Weights of a small GPT-style language model, trained from scratch on English Wikipedia.
Size: 14 layers, MLP 704 SwiGLU, 11.4M parameters.
Training: a variant of Muon for these matrices, 708M tokens, 10786 steps.
Each number is 50 + 12 x the weight over its row's rms, rounded and kept within 0 to 99. Layers, rows and columns count from 0. The size before them is the row's rms in percent of the matrix's.

# v: layer 5 attention value, 256x256, rms 0.484, rows 192-255, columns 160-191
# o: layer 5 attention output (transposed), 256x256, rms 1.05, rows 192-255, columns 160-191
# gate: layer 5 MLP gate, 704x256, rms 0.271, rows 0-23, columns 160-191
# up: layer 5 MLP up, 704x256, rms 0.286, rows 0-23, columns 160-191
# down: layer 5 MLP down (transposed), 704x256, rms 0.237, rows 0-23, columns 160-191
v192 103:34 56 50 48 49 45 49 51 76 33 49 54 56 52 52 36 41 47 61 28 61 58 53 64 49 51 49 49 45 57 26 57
o192 103:20 45 65 57 39 45 60 36 48 43 40 47 39 64 45 57 61 62 64 67 58 65 47 36 78 29 39 43 40 40 61 36
v193 099:72 65 59 41 48 65 40 54 63 62 35 65 58 35 54 27 53 55 47 55 31 60 53 55 35 38 64 54 31 53 47 49
o193 103:70 53 45 58 49 47 39 58 50 54 60 37 45 36 53 39 44 46 59 56 56 30 63 29 52 31 51 47 66 41 67 50
v194 103:50 57 52 33 63 73 50 47 53 41 55 39 47 47 52 36 55 71 34 57 52 47 60 60 74 46 73 59 45 54 50 63
o194 104:64 38 48 46 54 58 54 50 75 57 61 50 44 38 60 72 47 56 78 48 57 57 62 57 53 70 43 53 42 55 60 54
v195 100:46 51 50 57 67 54 35 65 29 43 49 44 40 52 61 48 51 34 57 42 45 32 55 63 26 65 41 60 41 22 59 51
o195 102:49 50 41 52 65 59 77 32 56 55 59 44 48 54 59 32 49 59 57 55 36 69 69 72 40 37 40 39 53 39 50 59
v196 095:55 70 52 52 57 27 56 58 47 69 60 69 36 46 51 48 23 61 39 61 44 32 61 61 33 59 64 46 59 36 37 48
o196 106:58 48 41 37 56 50 42 57 51 36 51 64 64 32 71 51 64 47 74 50 54 32 43 45 55 46 62 63 38 59 60 53
v197 094:70 46 69 36 63 52 54 68 40 56 55 56 53 68 74 56 51 58 41 45 69 48 51 63 32 65 34 74 69 41 45 44
o197 100:51 67 30 56 53 77 29 31 62 49 53 60 58 37 36 51 52 61 44 63 52 44 42 52 35 40 68 56 44 18 54 47
v198 098:71 29 53 56 54 61 60 51 53 54 48 42 55 52 37 53 45 59 41 38 39 71 74 49 58 69 35 45 38 43 46 57
o198 101:63 52 47 42 51 68 44 44 42 49 34 34 40 56 69 48 65 56 61 37 25 58 55 13 68 43 35 48 55 56 54 72
v199 100:45 69 45 56 42 39 48 36 53 51 46 70 43 48 45 39 69 48 46 53 57 55 83 66 35 47 64 51 52 51 47 46
o199 101:64 48 51 30 68 60 65 77 69 67 45 60 54 78 34 35 48 60 38 52 45 33 37 46 61 70 37 69 30 63 63 60
v200 101:44 59 63 38 52 55 61 42 63 31 54 46 45 63 54 39 33 71 51 51 23 54 45 49 48 59 64 44 65 44 53 44
o200 103:70 69 44 54 39 71 27 61 49 45 51 28 48 38 63 46 60 56 57 52 70 49 25 51 42 60 24 53 46 34 60 59
v201 094:66 49 55 57 61 27 62 49 55 63 34 50 50 43 59 41 38 31 24 47 37 57 38 55 43 43 29 47 45 61 52 43
o201 100:56 39 48 53 19 66 53 47 61 56 52 31 52 51 65 54 36 63 58 22 61 38 41 54 44 64 53 53 57 09 28 34
v202 105:56 62 34 50 46 35 45 52 26 43 39 50 39 61 63 53 32 61 46 32 38 55 34 64 66 49 54 48 78 66 50 51
o202 102:39 52 64 40 50 64 50 46 58 33 60 41 53 30 50 64 19 43 47 47 44 36 41 61 47 48 42 53 37 36 42 39
v203 098:55 73 63 74 62 50 54 58 52 32 50 34 41 57 62 54 43 72 73 54 42 68 34 25 43 48 56 45 38 63 53 36
o203 106:42 54 41 43 43 41 63 60 72 67 44 63 61 54 30 48 53 42 41 46 56 43 42 61 42 61 43 61 51 38 49 64
v204 097:37 54 66 77 65 56 66 48 50 64 70 63 55 50 46 58 73 48 23 59 49 32 46 34 72 58 56 37 38 58 45 60
o204 101:26 48 45 38 52 55 36 67 45 32 53 58 56 39 44 59 39 40 64 56 68 38 46 67 37 45 50 62 21 52 57 52
v205 098:49 24 55 42 33 73 61 57 84 53 40 44 71 60 50 45 55 72 27 54 46 20 53 42 52 43 33 58 66 53 45 52
o205 100:31 64 48 42 65 38 67 58 42 53 54 44 44 55 59 46 60 80 47 59 39 51 34 60 49 48 20 51 57 43 53 39
v206 105:28 58 41 56 45 52 53 56 52 59 58 43 42 47 45 39 49 48 31 59 53 55 57 65 61 61 54 66 31 50 53 58
o206 101:40 54 54 71 55 50 30 38 38 23 49 52 54 54 51 63 68 23 66 59 54 51 74 60 32 33 48 62 32 43 69 47
v207 094:60 43 38 42 33 44 78 50 62 41 42 52 54 59 46 43 64 52 55 35 64 32 51 33 35 44 70 37 56 56 65 48
o207 100:44 86 35 30 71 68 52 47 49 38 64 41 65 43 39 61 51 40 39 56 49 26 54 56 40 66 33 52 37 77 46 54
v208 097:53 42 48 39 65 39 34 53 50 67 47 57 41 68 63 53 50 72 37 45 41 48 44 46 21 37 44 38 41 36 43 48
o208 100:45 39 40 32 40 54 26 56 44 34 44 44 48 48 48 49 29 53 30 48 55 55 56 63 55 49 66 49 32 44 19 29
v209 100:41 54 59 64 53 59 46 63 31 31 72 55 62 41 46 39 37 41 36 48 32 37 58 47 56 67 68 48 60 53 55 58
o209 100:35 58 30 58 49 69 56 31 51 46 67 55 36 51 58 33 69 53 60 45 68 43 57 48 43 50 54 54 55 63 49 57
v210 104:44 44 49 43 52 55 40 43 54 35 45 56 56 67 50 51 39 55 39 32 57 35 59 44 68 47 46 52 46 60 50 43
o210 100:59 51 54 55 70 46 50 64 37 56 87 58 46 63 27 34 59 53 46 63 49 68 66 43 32 34 61 53 61 40 49 70
v211 099:41 41 56 35 54 56 44 52 48 55 49 46 50 35 61 42 46 31 51 58 58 71 43 38 32 32 56 39 32 44 49 41
o211 099:74 69 46 35 54 26 57 31 52 50 52 57 47 67 44 55 40 55 42 47 38 53 59 57 38 59 49 47 57 80 45 21
v212 097:44 63 58 39 50 59 36 55 53 53 61 41 52 58 49 57 44 51 35 60 55 48 45 62 66 27 36 55 43 47 42 41
o212 101:66 35 44 51 55 53 63 66 52 67 45 36 49 43 51 33 67 39 38 60 44 34 59 45 48 44 47 50 53 42 51 63
v213 105:25 55 55 55 58 64 54 61 54 42 27 50 43 44 57 69 67 45 45 69 28 64 53 44 40 50 54 48 54 54 46 43
o213 104:67 71 46 79 44 50 54 42 51 47 48 56 40 51 67 55 58 24 47 65 66 44 25 36 54 33 51 43 42 44 43 34
v214 100:40 47 61 47 64 58 35 38 38 52 67 33 51 64 36 61 40 67 76 71 44 69 42 71 56 62 40 43 49 76 37 71
o214 105:46 39 29 52 60 16 70 37 42 39 38 67 51 39 42 31 49 23 67 39 64 44 47 53 53 67 89 48 59 43 55 51
v215 096:36 45 57 57 70 52 48 72 52 57 44 35 38 47 67 41 58 38 70 64 59 60 51 62 53 56 46 31 53 42 68 63
o215 103:47 55 72 34 51 44 52 35 59 64 55 61 68 52 57 34 57 28 49 42 50 31 56 28 70 34 49 71 44 67 29 30
v216 099:73 57 33 50 42 22 41 51 63 63 35 65 65 41 75 50 46 41 41 49 40 59 62 61 47 46 70 47 48 54 53 55
o216 100:61 59 56 58 62 50 42 61 37 41 41 25 36 66 48 38 50 38 70 60 43 58 45 58 62 62 68 52 77 46 68 48
v217 104:76 49 59 46 53 60 58 51 59 57 48 45 52 24 57 50 46 31 31 43 36 61 40 43 63 56 47 60 51 67 68 75
o217 106:48 56 70 49 39 55 25 54 76 34 51 24 37 57 40 46 55 39 68 41 55 61 54 32 47 42 50 57 65 65 39 44
v218 111:40 71 53 57 46 54 48 59 54 52 55 44 59 62 30 37 54 47 35 54 65 49 42 31 43 59 62 50 44 41 57 42
o218 108:83 51 49 65 31 32 68 40 40 54 45 37 53 64 45 44 81 53 58 35 45 46 58 71 44 33 62 46 41 79 35 53
v219 091:36 42 75 44 29 43 56 44 79 60 42 70 54 24 51 84 55 47 31 69 55 75 64 70 56 56 60 51 42 69 41 49
o219 094:65 62 53 44 51 61 35 51 59 56 47 41 55 65 50 49 43 42 64 30 60 60 43 42 65 34 48 45 54 58 74 47
v220 091:42 50 52 68 59 53 55 66 35 57 42 43 62 29 43 55 49 46 63 48 68 51 40 50 55 44 42 25 30 38 38 78
o220 099:41 24 39 30 49 67 67 55 45 63 50 79 49 43 42 59 58 34 53 55 41 57 42 43 54 33 60 35 62 82 55 22
v221 100:53 51 34 68 59 60 63 23 42 43 32 56 46 65 41 47 47 65 37 47 75 36 46 60 57 46 69 58 39 63 40 24
o221 103:44 47 47 24 59 56 53 47 46 63 65 47 59 13 57 51 60 55 54 46 34 56 45 48 50 30 39 73 63 42 50 43
v222 097:35 37 56 56 55 49 54 37 55 54 50 60 50 43 40 59 59 41 36 57 37 45 48 35 28 39 30 54 34 45 64 66
o222 100:37 35 34 57 42 39 42 59 67 52 58 21 18 66 53 59 56 66 77 55 51 54 55 58 46 58 55 53 58 37 32 28
v223 096:57 44 36 42 49 54 54 40 56 77 56 59 52 49 26 38 36 33 34 58 48 49 41 83 44 31 68 48 62 73 38 56
o223 099:35 50 36 69 50 40 66 52 60 64 25 48 44 60 27 42 56 47 45 50 62 59 54 48 57 56 33 45 51 40 39 43
v224 093:55 32 59 42 35 43 37 62 68 35 63 65 57 66 63 24 68 38 46 40 44 47 64 73 38 41 53 60 39 44 30 44
o224 100:68 49 47 50 68 64 66 53 24 50 40 28 54 39 58 46 48 51 48 58 42 40 50 35 55 62 26 49 65 59 71 45
v225 095:33 67 82 37 74 50 55 57 49 52 46 31 42 26 53 72 56 27 35 41 44 47 54 46 55 41 40 39 61 55 56 52
o225 100:46 42 39 60 52 42 53 58 44 39 47 59 65 25 58 36 56 67 59 36 74 49 48 64 55 58 55 48 42 51 43 45
v226 094:67 62 37 50 76 40 42 53 55 53 44 18 58 46 40 45 39 80 66 67 47 58 49 43 38 50 64 45 40 45 32 57
o226 098:57 58 58 43 54 46 53 54 58 73 58 66 51 48 34 63 57 45 45 41 39 52 49 51 70 50 48 46 47 31 47 40
v227 097:35 45 70 72 53 56 19 44 46 28 57 50 55 51 52 26 52 42 60 60 28 54 55 34 68 67 55 26 45 44 65 50
o227 102:63 61 52 56 50 62 68 59 52 43 76 70 28 42 45 65 52 31 43 43 73 57 66 63 55 58 27 52 28 45 42 59
v228 093:43 48 66 41 51 45 57 35 51 57 40 32 55 56 52 53 51 59 55 64 58 59 62 36 40 38 71 44 72 45 66 46
o228 098:43 74 47 37 37 61 37 33 58 64 40 59 56 51 39 44 30 68 65 53 56 45 53 60 65 57 50 64 39 48 51 61
v229 092:49 48 46 28 30 54 69 45 31 58 44 67 50 36 40 45 51 50 41 63 45 51 58 44 48 57 54 47 68 44 46 80
o229 096:51 58 51 61 76 58 31 65 18 58 70 56 31 56 51 58 45 62 64 37 35 54 37 53 45 44 34 58 44 48 48 37
v230 102:73 58 32 78 53 31 42 61 47 43 41 40 50 37 58 59 32 47 54 40 61 56 68 62 57 46 61 62 48 34 56 59
o230 107:50 26 71 51 53 39 47 30 56 56 55 39 31 46 39 48 51 64 73 62 42 49 54 41 30 61 47 48 60 58 65 48
v231 097:45 52 43 41 43 63 48 43 70 58 41 43 67 23 39 54 53 57 52 43 50 47 67 28 36 51 44 32 59 19 43 69
o231 102:52 76 44 67 55 44 39 48 59 57 64 46 40 71 55 45 55 51 76 31 58 74 41 52 62 33 53 30 55 60 61 31
v232 097:38 54 48 59 56 60 29 53 54 65 31 44 62 30 35 64 45 46 45 45 49 52 43 61 23 39 31 48 55 37 57 41
o232 100:58 39 19 45 33 57 41 52 55 58 52 57 57 62 58 30 36 51 44 49 60 55 40 58 53 41 59 59 37 59 80 39
v233 096:37 63 64 70 51 44 52 39 63 64 55 41 40 52 46 70 60 49 29 45 45 44 59 32 53 61 34 39 53 45 43 59
o233 097:53 64 48 56 56 53 30 59 47 29 43 41 51 49 35 58 70 69 52 65 64 42 42 54 60 55 56 59 38 62 44 55
v234 098:51 46 46 47 50 51 42 40 71 45 17 31 64 52 37 53 27 46 60 51 35 50 38 54 30 63 49 46 60 39 44 60
o234 104:57 49 39 57 46 24 53 63 54 63 47 70 44 51 54 56 43 54 40 44 45 64 26 55 75 62 49 61 58 46 59 47
v235 105:45 57 49 74 38 44 52 61 48 66 85 37 59 64 54 51 58 62 58 69 65 37 59 42 53 38 35 64 67 60 63 54
o235 110:63 57 38 63 37 72 66 33 53 44 34 45 39 42 31 35 61 51 51 56 47 63 50 37 43 64 42 45 26 40 64 34
v236 098:68 75 53 57 54 54 61 45 52 61 59 40 59 50 56 59 75 66 34 57 45 41 61 45 52 61 35 53 48 59 35 75
o236 103:56 75 55 25 38 55 50 59 43 49 58 58 57 56 34 49 53 28 51 39 63 22 26 66 58 63 48 38 56 49 61 36
v237 100:60 34 54 53 65 38 56 44 45 41 39 60 49 48 57 44 59 48 60 34 56 59 41 63 39 33 60 42 60 56 36 50
o237 101:56 41 49 43 70 65 45 39 43 41 50 56 67 23 61 41 58 53 61 47 44 52 55 41 45 52 60 42 60 49 61 18
v238 094:67 56 41 52 20 47 71 46 57 54 65 43 51 38 50 49 42 53 59 61 55 27 49 49 58 41 21 44 66 49 46 63
o238 097:33 48 51 49 69 38 35 62 45 45 43 41 38 49 54 69 42 48 43 39 62 53 34 27 45 67 24 41 34 52 54 61
v239 100:51 29 45 49 53 62 55 52 57 52 56 50 55 26 33 58 28 46 51 49 55 62 52 45 57 51 46 53 70 57 19 34
o239 106:36 49 61 41 46 46 51 39 61 33 34 33 55 51 41 69 64 48 59 42 50 41 43 47 63 56 51 47 36 37 69 49
v240 093:47 61 61 58 38 55 47 57 49 55 27 38 46 56 23 33 71 35 51 47 37 60 66 45 38 61 42 36 49 55 25 39
o240 099:67 54 51 41 47 61 70 55 42 20 53 44 54 33 77 47 64 53 50 51 59 40 79 53 65 55 29 57 71 58 51 56
v241 093:69 54 39 56 43 47 75 45 66 45 63 74 42 67 30 59 33 66 55 65 37 46 68 50 42 63 42 36 36 48 59 46
o241 098:45 67 48 62 33 61 39 45 48 57 63 38 39 44 46 63 50 37 48 45 34 53 61 68 36 36 53 64 74 63 57 73
v242 100:49 62 45 31 34 53 57 41 47 42 45 51 47 38 59 73 66 43 56 48 37 44 46 62 49 53 51 61 58 64 66 59
o242 105:49 50 53 48 58 61 44 50 45 48 63 48 23 61 64 32 49 44 49 51 58 44 67 42 50 39 68 44 44 38 38 35
v243 100:59 41 72 49 44 58 41 71 46 50 69 51 48 51 70 57 33 11 70 46 77 47 59 58 58 51 34 59 49 55 44 39
o243 104:34 36 50 45 30 39 52 49 20 44 48 33 66 47 41 36 65 47 31 59 44 58 50 53 42 43 54 57 64 35 62 55
v244 103:55 66 49 59 60 65 72 53 55 33 44 47 47 54 57 49 21 34 49 43 43 36 28 57 46 52 61 61 45 66 48 48
o244 106:48 62 57 55 40 38 51 49 37 45 38 46 31 41 53 53 56 42 42 58 44 52 49 57 40 72 43 34 67 43 31 41
v245 102:50 48 58 45 44 42 32 54 64 60 49 59 41 56 56 43 40 25 45 41 63 46 45 52 61 36 63 28 31 56 57 62
o245 107:45 71 66 64 65 45 54 66 40 52 19 26 68 55 60 65 81 43 44 50 62 43 72 49 59 28 36 38 46 56 57 57
v246 098:45 42 53 72 38 67 64 63 40 58 32 41 47 38 36 48 49 73 61 54 31 39 32 47 64 59 40 50 63 54 53 26
o246 103:60 47 52 46 61 42 38 51 62 52 58 49 57 67 74 50 61 48 54 70 51 43 58 62 43 59 51 50 35 54 69 42
v247 106:36 67 29 68 34 31 59 54 29 52 47 51 46 58 55 64 58 48 39 54 41 51 64 61 53 42 52 56 64 51 51 51
o247 107:65 62 48 34 42 47 59 35 60 54 55 55 46 52 35 46 55 36 40 36 52 29 53 41 41 67 53 46 43 57 65 87
v248 100:56 33 52 52 57 78 42 35 64 45 42 44 50 51 68 53 38 68 59 35 39 66 23 46 38 46 49 41 54 64 17 58
o248 102:47 41 44 36 52 48 54 44 55 27 52 47 49 63 52 42 47 34 83 48 54 48 60 63 49 49 68 39 52 37 50 56
v249 102:53 53 48 46 43 68 37 48 39 34 59 39 61 67 50 39 65 26 55 74 64 39 49 24 39 49 41 62 50 51 42 63
o249 105:60 70 79 49 51 45 37 39 65 67 55 49 60 62 23 50 53 70 36 32 40 84 44 45 47 58 37 51 63 57 53 62
v250 104:42 44 63 56 42 49 25 52 47 56 80 39 46 37 48 55 17 55 61 37 61 70 50 57 51 53 54 71 70 41 48 63
o250 105:39 51 49 51 52 51 35 38 50 18 25 66 37 42 51 68 67 50 25 46 41 49 50 31 37 36 36 52 44 42 73 30
v251 089:59 51 60 46 60 50 42 43 36 55 49 57 44 33 46 52 52 47 48 39 53 49 25 64 81 63 61 67 38 48 44 40
o251 097:39 41 64 37 80 48 45 74 73 51 43 34 41 41 30 44 53 43 66 50 45 67 59 41 47 42 61 33 48 54 68 33
v252 106:76 32 45 82 25 67 43 49 48 32 66 66 47 55 50 58 53 53 46 57 45 40 53 33 57 55 63 51 81 68 44 54
o252 107:25 50 68 42 51 59 65 53 61 56 65 42 33 56 31 58 70 53 51 49 47 70 45 26 42 46 73 40 34 43 55 66
v253 099:55 41 58 13 44 47 59 47 46 41 53 55 53 32 20 67 58 51 44 64 48 46 56 39 63 46 47 39 42 53 55 40
o253 098:54 45 56 71 45 39 46 45 56 62 65 43 62 62 79 72 42 39 42 64 44 74 73 56 82 49 42 55 34 47 61 55
v254 097:54 52 51 60 62 60 61 54 52 44 51 46 62 45 49 56 63 48 46 56 44 49 52 63 43 70 43 56 61 53 63 57
o254 099:55 49 69 40 45 50 47 56 66 48 53 62 58 59 42 36 56 75 60 38 59 53 56 29 18 40 57 43 55 46 28 66
v255 104:55 54 67 57 41 50 40 55 61 55 33 35 46 46 57 41 64 49 47 48 39 55 44 36 33 48 37 54 55 38 39 55
o255 103:52 59 31 53 49 46 66 53 39 53 21 64 70 26 40 45 50 78 34 53 68 64 44 50 30 47 59 38 39 47 54 48
gate0 108:36 50 63 40 41 61 43 79 47 54 47 45 39 55 37 44 56 63 49 36 41 46 53 71 48 45 57 39 47 43 45 56
up0 110:48 49 42 32 40 68 50 60 68 47 74 33 53 48 45 25 73 40 45 53 59 58 24 43 30 70 46 39 36 56 28 55
down0 104:68 51 39 66 66 67 28 38 71 26 34 53 54 38 64 44 31 42 57 28 34 54 43 71 60 52 56 51 47 56 51 66
gate1 095:50 16 44 55 61 54 65 42 53 57 64 47 51 48 54 71 70 73 47 42 33 38 43 62 40 57 56 62 82 20 58 69
up1 090:28 39 49 56 67 70 59 41 53 60 48 56 34 56 46 43 64 29 51 48 58 66 29 49 34 43 44 58 50 45 47 32
down1 096:54 32 57 44 56 68 44 47 56 51 48 50 57 72 45 54 68 57 46 57 62 46 36 50 34 39 70 57 66 76 37 46
gate2 101:71 38 54 46 42 23 71 37 55 44 54 73 58 56 52 50 55 42 43 27 58 51 70 46 57 68 62 34 60 28 23 77
up2 108:53 56 69 56 62 55 66 36 32 50 27 35 57 57 58 49 48 43 30 50 68 45 39 45 80 59 44 55 62 66 59 47
down2 096:43 28 49 32 52 77 48 42 54 40 80 68 48 70 41 53 30 43 24 55 45 33 27 44 69 54 66 46 63 52 75 40
gate3 093:25 59 21 52 37 43 81 36 50 36 46 47 44 45 60 58 62 33 40 57 50 38 52 57 41 46 54 47 39 50 39 34
up3 097:41 37 75 36 58 47 37 54 40 53 56 39 31 33 58 40 63 52 46 27 59 66 60 50 64 51 30 63 52 52 81 63
down3 094:56 65 48 60 36 32 43 28 23 36 54 52 53 40 70 53 52 38 50 50 29 29 36 69 74 45 56 52 55 56 41 35
gate4 102:63 46 67 68 56 47 33 43 49 62 34 55 68 56 48 44 49 46 49 49 68 63 46 66 64 60 54 54 51 38 44 38
up4 102:71 39 47 42 41 64 21 51 35 48 65 40 68 27 48 51 37 54 67 36 39 26 52 61 47 46 42 54 56 50 51 48
down4 098:44 43 54 57 47 16 54 30 63 64 27 50 28 47 56 48 72 47 54 50 59 57 41 42 28 48 56 78 52 51 39 45
gate5 104:56 48 54 41 64 48 58 30 56 51 50 71 58 44 63 56 46 56 46 51 70 52 62 65 43 49 41 48 70 44 56 63
up5 099:38 55 33 60 75 66 53 53 43 46 62 66 35 68 64 75 54 28 55 44 58 49 58 21 58 33 67 39 48 56 50 77
down5 100:39 52 54 53 67 54 66 53 39 67 76 69 45 55 42 31 24 48 55 46 45 56 51 40 49 48 54 38 50 41 31 57
gate6 101:55 41 51 43 46 53 51 62 76 52 36 59 56 54 75 49 40 39 48 39 55 41 38 45 45 42 48 50 13 31 47 37
up6 100:61 67 73 57 26 40 62 62 51 45 49 33 59 61 61 67 55 65 57 59 44 55 39 46 62 36 56 69 58 61 48 63
down6 103:73 42 53 40 37 57 58 50 39 60 64 19 62 39 46 66 59 53 45 44 36 56 45 52 54 77 46 58 45 47 41 42
gate7 097:42 42 43 69 41 39 39 63 34 46 43 42 41 73 49 42 51 51 50 64 61 47 26 45 28 57 65 57 55 54 46 66
up7 098:48 55 58 46 52 19 74 30 49 54 48 47 34 40 55 31 75 73 69 57 48 40 56 23 68 42 54 44 54 62 52 35
down7 099:60 32 52 53 27 49 54 34 48 24 52 53 50 39 38 33 58 34 38 62 22 36 52 78 63 60 66 39 25 67 55 36
gate8 103:54 58 60 74 43 49 61 48 71 55 54 32 31 62 41 64 47 59 64 56 43 35 40 41 54 60 53 20 57 49 48 50
up8 103:48 61 46 53 26 33 38 52 73 52 50 59 38 64 48 46 52 65 48 41 38 35 40 26 50 61 37 55 57 50 71 47
down8 100:45 63 44 28 48 43 25 37 67 68 47 87 39 34 50 63 40 61 36 41 57 38 57 54 75 54 64 48 53 46 58 32
gate9 101:54 39 50 55 55 61 38 45 68 23 51 54 63 40 50 50 34 58 61 62 51 46 71 48 47 62 58 47 64 37 47 36
up9 103:60 61 51 52 30 61 61 41 51 49 45 46 66 57 36 34 47 54 66 34 33 43 33 58 45 36 33 48 63 59 53 58
down9 100:44 53 40 51 77 33 60 43 79 35 56 62 33 61 45 49 53 52 80 63 59 52 69 53 58 51 55 24 34 42 38 39
gate10 107:70 60 40 68 38 45 35 26 53 67 41 38 39 26 50 52 46 60 37 50 51 59 64 37 57 39 51 51 50 39 42 65
up10 103:55 49 38 20 35 31 41 62 40 60 46 53 59 64 59 61 38 40 63 40 61 61 43 51 55 59 69 31 35 32 55 34
down10 102:56 37 65 44 31 44 34 46 52 62 61 40 61 51 36 41 60 55 58 68 65 48 67 58 31 53 52 31 56 48 53 41
gate11 093:63 48 37 41 42 55 52 70 55 49 23 31 67 47 58 70 59 58 57 32 40 53 74 22 52 55 59 47 55 26 42 59
up11 093:44 61 47 51 49 56 42 39 49 45 70 65 58 22 58 42 61 29 50 69 45 51 25 56 46 68 55 64 42 67 74 61
down11 095:68 34 45 58 48 61 34 61 56 53 58 52 49 38 53 55 56 58 37 65 44 66 71 64 45 57 52 27 39 36 61 47
gate12 101:41 36 67 52 66 53 45 70 49 34 50 50 40 47 44 51 53 56 46 76 38 66 56 54 60 76 58 41 66 42 60 48
up12 108:38 56 40 51 34 76 52 38 61 40 59 64 54 45 47 62 23 50 65 51 54 42 60 36 41 19 52 64 59 36 55 39
down12 108:50 62 33 61 42 66 43 54 49 52 57 39 61 54 50 37 66 49 67 54 25 53 64 35 50 38 38 66 36 43 58 40
gate13 102:65 41 28 40 35 40 61 55 39 37 66 65 44 45 60 38 58 35 47 56 50 45 48 38 50 32 59 40 47 54 71 42
up13 108:16 56 53 42 63 49 43 54 56 50 65 50 52 75 41 38 50 62 46 76 70 40 48 41 38 51 31 59 41 39 35 43
down13 100:34 46 37 58 61 52 68 46 44 56 67 73 66 50 52 51 61 46 57 41 49 54 46 48 52 57 55 73 50 51 66 44
gate14 106:36 49 43 51 59 41 46 49 33 59 47 55 49 57 48 41 59 30 39 39 55 38 52 25 36 51 50 32 56 45 62 48
up14 098:43 50 48 52 60 48 41 49 66 66 52 43 71 49 30 34 60 39 32 35 62 37 20 50 52 49 33 67 73 63 49 43
down14 105:49 26 45 59 39 51 40 35 69 75 49 38 63 43 23 50 51 59 52 37 38 51 53 47 73 34 23 65 48 39 51 51
gate15 058:52 48 27 44 58 42 70 32 64 41 50 65 47 47 40 42 57 34 70 53 69 56 44 68 55 52 46 27 46 46 43 47
up15 051:77 53 81 70 42 28 54 51 40 52 52 45 79 70 57 37 52 51 27 40 49 37 51 51 42 53 64 58 44 51 58 71
down15 058:47 61 38 46 42 53 27 47 50 55 28 32 28 40 66 69 50 25 39 58 58 35 71 53 41 35 55 33 41 50 43 42
gate16 099:44 37 60 28 30 31 56 40 62 51 60 29 40 50 57 49 34 50 57 64 39 35 59 45 74 43 64 40 45 50 48 51
up16 103:42 66 40 57 50 41 47 39 39 69 44 48 56 56 29 56 40 69 74 17 51 56 38 38 49 51 45 57 34 24 31 51
down16 098:46 54 68 54 56 41 78 55 46 54 63 55 47 67 49 32 81 29 46 54 29 43 82 44 66 62 42 40 55 39 40 58
gate17 092:42 67 61 80 46 52 49 56 61 59 45 54 57 43 49 33 39 54 69 40 67 52 56 59 51 43 52 53 14 63 79 48
up17 100:41 51 61 45 40 37 71 59 59 32 41 48 46 63 49 27 66 60 55 47 40 49 48 52 58 40 45 42 38 30 56 44
down17 103:49 52 33 48 36 72 67 53 41 51 36 28 43 34 46 45 37 51 55 43 56 50 57 56 66 54 61 56 69 56 53 21
gate18 101:45 50 66 44 30 52 39 34 67 55 47 52 48 60 60 34 48 37 61 39 32 65 61 55 47 64 64 47 46 46 51 51
up18 101:62 38 57 55 44 39 61 58 49 43 64 47 73 44 28 55 51 41 27 48 70 46 53 35 51 46 39 49 52 62 60 67
down18 103:62 51 52 60 66 42 68 43 66 40 39 45 47 54 38 27 70 43 46 53 40 34 32 36 34 47 62 71 46 64 58 29
gate19 107:41 47 43 44 50 46 57 49 36 63 63 47 52 50 65 54 42 70 53 31 54 39 62 39 21 52 46 49 42 53 56 43
up19 093:44 65 21 60 44 46 37 82 28 34 35 55 52 48 55 33 39 28 33 52 51 73 41 33 75 45 64 54 43 52 51 56
down19 101:54 47 37 63 49 65 30 66 43 60 46 67 48 42 45 37 48 51 38 27 33 60 39 32 40 57 62 65 64 46 41 63
gate20 106:40 43 53 59 51 37 70 58 50 54 53 58 47 55 35 44 33 35 73 48 46 28 62 56 31 29 66 45 61 29 63 37
up20 108:54 50 53 71 64 55 49 76 62 54 62 34 62 53 40 53 41 57 55 44 66 48 51 30 61 52 34 55 51 40 54 69
down20 102:61 66 50 66 63 40 76 54 58 56 38 32 51 41 54 28 27 42 55 48 46 45 60 24 46 39 52 39 58 22 34 35
gate21 102:35 45 49 48 52 44 42 49 55 60 48 25 58 61 47 40 55 42 66 55 57 77 61 58 37 50 46 60 32 50 50 58
up21 105:36 55 54 60 44 38 38 39 46 56 61 42 37 56 42 58 47 51 32 77 70 52 64 65 50 56 40 67 51 46 46 40
down21 096:45 23 36 62 39 42 41 46 80 55 53 51 55 34 61 31 35 38 61 55 55 57 27 66 66 51 50 57 51 54 53 46
gate22 097:40 53 54 31 70 81 52 50 47 56 53 50 34 43 49 41 45 48 43 37 68 40 61 58 51 50 28 65 67 57 31 34
up22 099:26 45 61 43 36 38 58 15 47 67 27 40 69 50 39 35 50 53 48 51 15 70 36 25 61 49 44 35 52 57 52 50
down22 099:45 46 55 73 63 59 42 50 48 41 63 53 25 62 41 67 57 25 23 54 63 54 54 46 58 65 47 40 73 45 62 31
gate23 098:73 45 46 40 51 39 59 37 42 26 55 65 43 43 44 66 71 55 22 72 46 65 39 43 33 54 68 37 33 35 49 52
up23 100:66 60 51 51 58 50 49 57 29 65 49 43 45 38 61 42 54 55 44 53 67 41 68 49 54 51 46 52 38 65 44 52
down23 093:41 57 27 54 42 64 41 55 57 42 42 75 48 61 30 57 37 32 56 43 50 55 43 63 61 45 52 53 53 43 57 68